config = dict(
    head_dim=64,
    d_mlp=512,
    rope_fraction=1.0,
    parallel_block=False,
    init_std_o=0.00755,
    warmup_steps=200,
    batch_tokens=65536,
    seq_len=1024,
    dataset='wikipedia_en',
)
Each number is 500 + 40 x the weight over the matrix's rms, rounded and kept within 0 to 999. Layers, rows and columns count from 0. Numbers have three digits each.

# layer 15 MLP gate, 512x192, rms 0.121, rows 485-511, columns 128-191
442446553557455490521464538505462485551483521473464579563512502446479472522540478523488419510536450583467573516418519572504559475492500506430581523508513516530551488536423529441516470519569504
495527486426557506520560459534518447426557541470550468441517438501528507551474475524523502527546490444554473489526512508585530476519473516455424550530497457508442542523546535535581584455481538
499488534577474475483508491490528497474480522480507457527459515545517450508486415420556434443615518529552507471511547526476477483531478502485546462478561522415551520495452472454492537538530544
490499498470534514436487513459483537535524497479481457470583578525504558515407395517497464470454535521533495547513573527525448499482566539586498493609481442447485469504464467529544509503479479
496503491477480501474507496500517442493506479472484551499511471530500487466542488487507473475475483473487546524470529463540576459542538479524534505472443513496489442521432527444506557441423545
572493495468513567472486478534485507488515493482509527450535498519516561580517478488562476465477490480544475520482526458480494485523486456477488567517464537521469452452508449559460549522476492
457458543513473491565534463447494513541519505451518474517462411484490491521502532531489456496490538447436490537513409449451528532568497538516564443480456414546458515496516550456443438508527564
462507573504491478555495504443533464510480521506503530500457497461526569482495518491513463477520476510444511553557497473526518490551579535592489509544548552517479456459568507412479567397443507
505491496515498539475504518617490534515465490495446467533559474463453480537447533502453468511481509495488420505424436511463529580475530499521486460487441521514535494487542552517563489517454511
547528550454525510480592558526522472614523545457457478541477474491521530513495451528492447395431544456479520533462550483491508553469489496524475539395519488495540516586482500544521462518513513
507512493498474477529509554447525462554494525519534522512518506498485475544472528525532532458485615477458484488517524437452477541479527475472468388571543475486486482443503535512479486512510509
587510528523435426532566487558494513497533501548501497479478489496528432495489588486518497479485480621564516543546559457493412506465513483559526551416503512613546483452534565501612552561463542
544467469527480458549509501530500542519498552432543446522497555501475482545405560400405526474469591473438465503497518476435536562507452456502488556491522542430451492486502450484475478504484489
534523453533510457556486498513582533580479542519512471458426494565420522527508495531459524492525473536412524546524519569464489481558546483528529440516535480429433435451430530550492487535484494
476508488464498564383517504483493533531567527486439536553447523441482505440511506502471495486464508545534474577491510502483527578500539583591444569477499428525465525498501504479479511506531438
486425457480531449510504468509517488542478473529488479520442491486405522469452479514551497505429422532482473437494551480524566537470434482477467502492469488504447555451530457540463418491451523
511578542528543494498500550512532492591521514586473487530508438508496471537486537554584478535547502522429502453441520572545499552480490568439445507467502505557503518517447492502501544459521419
443431485480505449453566485479484528487542538465425424495514432459503539504441485462485517500479500458482439490466589475520503538523502527511408515556523491469482545494521532507471544528466433
524433501503530479468539563477531546440524501518412498428538476500557457548535526423480521517490541487442472485482510508571496441494505542552516522458425515443449492453483518516501449530575512
593541483441474430491506458517544459478471511510524546500524492431446503452490547439570459530516520513419542479532555479506483450454484485476509487525442501516557547481552563530477485531495520
438485549521507417477524449585471450541522494465470472618489541566510516508518515529522444510451484508479494520439496505468511466444449514507501465495447508409571509491513501497520521448597498
521503461476524522446493545516463506492456468455509551562459531457477503465491572524520600455526518515491504480529531484551523504445500509410459501464599512501438556501493484431519464485474541
463501374480450417468581524536560525408489504555471410497477465484468472500476394425502478564504521492541531512461536580448409540451506501562438488485536496530499458463465522480424571497544463
527479510473516495483571487531516500510542585440565428521588526498460535529479496498504529505514457476493475471469501436526516539439509514488508511563470536522561496516502519501580548454538449
515502495496524494504505507481543424583576510545498549536531419531503469543500476546504469414471477470553488538493507524489452502461500492518505464487562545512522488466494444494503513442464488
553503524523472505443525564493416494508470496455462508468480520480466531484441489489501436506552541534573551487505497534516451484461488456540457417507533495492510445490490522549476553554519478
465393532543439482540515530529413584474504564499497469461457431485504551535493505505569556457529463542582480516580435482512405481540556500439506418524421510482532483452529593503456488459528531
# layer 15 MLP up, 512x192, rms 0.115, rows 485-511, columns 128-191
428475528409418501498521517519479481555504517483512467476495444470521460496442521448432425525505446444551427501454609505486484486452548465456546511504567475435471539474503549545437486457438501
481484506496489541520561402528517511609395421523444525465515452422493424562521484517395480540461504462472423432481521505522480513544485459530490458503487486567496534495474503437504524573499477
438520529529534505532488576543482508569475532525475473539450529494478519503520536506465496422466477580445505545528532508455553503514465551506477497539537496538537500509531496442520491478499518
442509431478516470405527492451513459523428507594521511534418474509516485486433485518529483551450449493433493507507476497513515548451538439517511536525576501521525422573473478542478489566507598
498480540449465476526564443434504492531493519440533459534398528437534439464518507510481417500455487535470536499479484426574520549493557535544514478504532413532486453480515450539558463530511453
455481537482539445436569456544467519438531564490514523553461466456535555456523483459519490490458558510505508497427476522493506440529504445572479517504505515519502472504524412516514486492472475
529495477494516512506502511494535488415513447488530523475486491531499455453496550475562484439492614470490464461505515506463494474491437527398471489486453526512572567462563578528472477514513505
441500400451485547467499543603461502506530464488470499498498486552468479504476531576466548465557496494529396514515489526460557473448532485487558463548460443520508525474547527501431541512482579
482447497574481520503498459529501553463426509490492457477536458477481602554425437524521480476450513478523519366526530500498480520473470501519534488485526487491481522459527630490521520509484484
479559518498507463490524453553537461506498536484468480493530538489567473481448488484559528525511505486471564413446479501505524513508532514483472560547480449469544516524510513551512490510522558
494507473411467501487517466499427524411413487500497551523461369435477470461479530476576532485511519520464499440581508496545485484469497516438510564448500476435555493485508504436569497576487505
499423526476558474494550507522532558603450514456514514521512516434516467462536457500465493407572537487591615520481501548504529504479584470553567508488470464415550398488432559531523466502491548
514574547482484532484548443474468575452512525489508496518416527520503561564504561490498491541494590503511443514537548521546479465466521478481531457510512483465450516470558550479502455517488446
502512512404524470496497555466510543529489567530557597470560501460568432487508469460640482500489510570542481523516520465490538465425447496589515443551480562522531517470454583522557413479592483
495456525533554461529507485474537478492493525458522467517464497468508477567474494538557531523508460480511550480492478473508471520523470417465522429524516506477485481512542532504510488473503529
484509544506461465542561442510429531487531502453518478529488537529460523572485468513488521474484509450497466505528512551521457558560501542529557553487461503543421441498524533477529373520485459
523527477495542516438481503450457516414510553476506498553490487495482502541578421440583573540411506524478541540439517501533518506541456525521451510496493482569522537468458456520471472482519546
446465531535446439491431433523511484496451517463427448506529537583509535491519467499564463429542520518515489392492457522516505544518526440554442480444489495529496508475540528446422505441459424
517465479494423555542521536504518452540508505459529513529499469505461479585545469478537469482525519487418553526522511497542497463529526491541519512516462475512554472532514474496484518529518457
526525442517521500558446507459540523506456500489406505511524489499517509462502544468477405461539470513402508507507519484539541504572555510451452516511457529512541458534455539541590539515497463
536467496547541444504460518531612509549540533462557477562471508494463507496572489473542461506484544511517514460506454447561495535485530555440491599549493433467573489479464486529439515409505528
477517567508525537510453535549507527387497508545461510509478479490486506521528479512563521533447486531522531472516387510427557505488447518521545516481525522534501601502487495553538502469509502
496501483535505544432552490526509464548507481487481538453496509553487472480504513460542461446496488470453430504516516503490601460528455441564480534502480452455471540483491471600508490482563472
492532509578461454470494547518517463495483467512397540455519501541501565506540540503544484490494512577442484459462479482528527462436492478512475512434439514503493535495510511475526446414462471
516508568479488581502468534482437549556521526441507439544558565494513506459491462489523492553556461474601422441555546482434532469564476507472520471547495544463505537506448517474557441474563526
516577516481516543505507540537489436520451479494467532537543481489465476490547498535528517491480518428464494530492513455552510500577470562447578438480492478489489518501513543509488523497470429
457485502519443570560443499542521512526548578573488581483454501550495504539516515548483498571488512519521464488466525500482555521402468464575536570557525515545547584607531461511432549451511447
# layer 15 MLP down (transposed), 512x192, rms 0.161, rows 485-511, columns 128-191
422433550528460514472522558469419572525442558533479490527557443493459511521546552526500484534568491560497528492510544491495588509437467491499536530508447446507466516535504431475489507519509510
476547506533523568457512488558433471484519560533528488517535578508563495551525462458643474474410435558544567540490507452588484553547547441435506484422488520493472510458498506576504511480525535
484522500553473468486506480560568475501528538466508462498476508455487473481525515484563486454524456509549447441502574547537453483481445528563520455429546510496536537473516554556487539547464492
471472411481481456529535432468496483444489586500534476553511526547519482493535458471550553458419466543521498513531550498519484527472539571499523473516433506393517500547531506455499564536531464
469515496488505519460473475485488555471492523493501514558523498511555515499517501500643496504508455538513526490485456476510554522526535517518573444480481550472496534452469556486471501546459499
512548554449494523502480491534552439539501501475486517443506546506438504523517499492481529599484489493502520533519496465548496572481492468531535549488516456478500487434532411521514495528473458
558569508551484459522533542519485478552473574457486544499514462419519514568532494476579471451447463506505542514513489500493524462475458502487529471520504451537533511489516524506470536474517451
578563530521487522503496504534532433583473492485523486479443526513529500508537515441380522526476506490469420501454491508541510528516497449492536495451471526457412494483483537530548430527476513
528472498461491432524484532578513533504492473464499491485482535447515505523476565524493453522393485526522459490511496517517478522457475536501517542455537521522473513580510480517553503536491505
455471553418476453491514489487482506422439488449534450534511541484451469581480526487477514502536516552487482526531450533490528535495466529538500468487468497443475471487558507541525518530422410
483447486524525516443498528454472488528473517498364514473510455518494458482479494488487502388445468509495499461472466501541484503442530543528538546483448501469507500429466524444474525567505507
472513554486588466426529527519500456473462474528481451579473527519514476412530510664477585455485518515469529503522421443486490499490480525503490444515573472505491501556485528445544531428409542
509436542502480458561486525510492479535490530446531520537418497487521538446504511439554455504485410484463563513412489555487462504476485531492531503471492531523506410538533452495529521480517553
467532496473484547519527524513468529587431486431530447505454527415489517467548553519597558556459439536532492534451525520461553474535504463528492563499559534480469451469484514491487473553483485
507493467498453497441478447513532523577556402577474429594492413549501494484458521453434537500491411446508460510514548502547555520459478486508494554471536537562390501493521529499503475534540468
502533500544483511528471449512506493546538454477447542554510510467544499522561514499523505487577486480542462505539481490524483458522475466436563534480452475560508496517453536431562550507571529
486548514512543580451516443562559461450492479528530467493535566551480471532510500423416508534497475497493530491527501517462528503509488532429526574517505472523563509508489509469482510493433469
497455565519509361470538457503552522471507505465515519467481500466513593527508478460472546447531559498508498466445557492483545473516514536519492404442476506530455554452531553476529567423491460
496510492484535536562531485538526479479545501538453481450532550521528495489513501456588538517483510480528450531491432508516505483476392522580493455473479498460532477538537548506501500464511470
542561565495485425520524460524532524504534511488504487448535448521547468585510493441574514536542467451532482474544505499423446472545467529504538514455515531522567491515528489525491545521458473
514517531504516592432502461426526531468446564577499524523496456550509512465527555477324491517472456568507544529485339451509484444515521518466440527461487500485501561444493488479428513558410399
546481472500512512495489490432486500517540505459510540439456506467514470492451505554590472463561509483487573518489550479439467480491469544579495521545509480521509548577507514551468504534442515
458494481479476525604504482474470414487447522458574580485505484480472502414600501553495447507522486499421499453561425538558577557518534510487519581489462503461496567510445452493528475452524491
549429383469487543546495539496555538542494473464541442464432531532504504562477486506495527520494484489473479470524554536483540530480443456466513460541498504510524529530503431490520504503495500
494498463582499587486498504476463511513477544471454532463538515475460470525447467500535538526475505504472546465499521512426538504609513425444560533514545525493520519525555476538432436486449495
520404497464431511504447496491484517445545479501510488482503460549578518527480541516522459420506470615539552464538473532496492478489512489454447546492548546477476462515431475529505535491475509
513391518546479513485487468451418566599455370509529476531532502549467510488483548484638528430484468500524561478462447463518511524481502524480460491422452508433500456468512468513454461471460486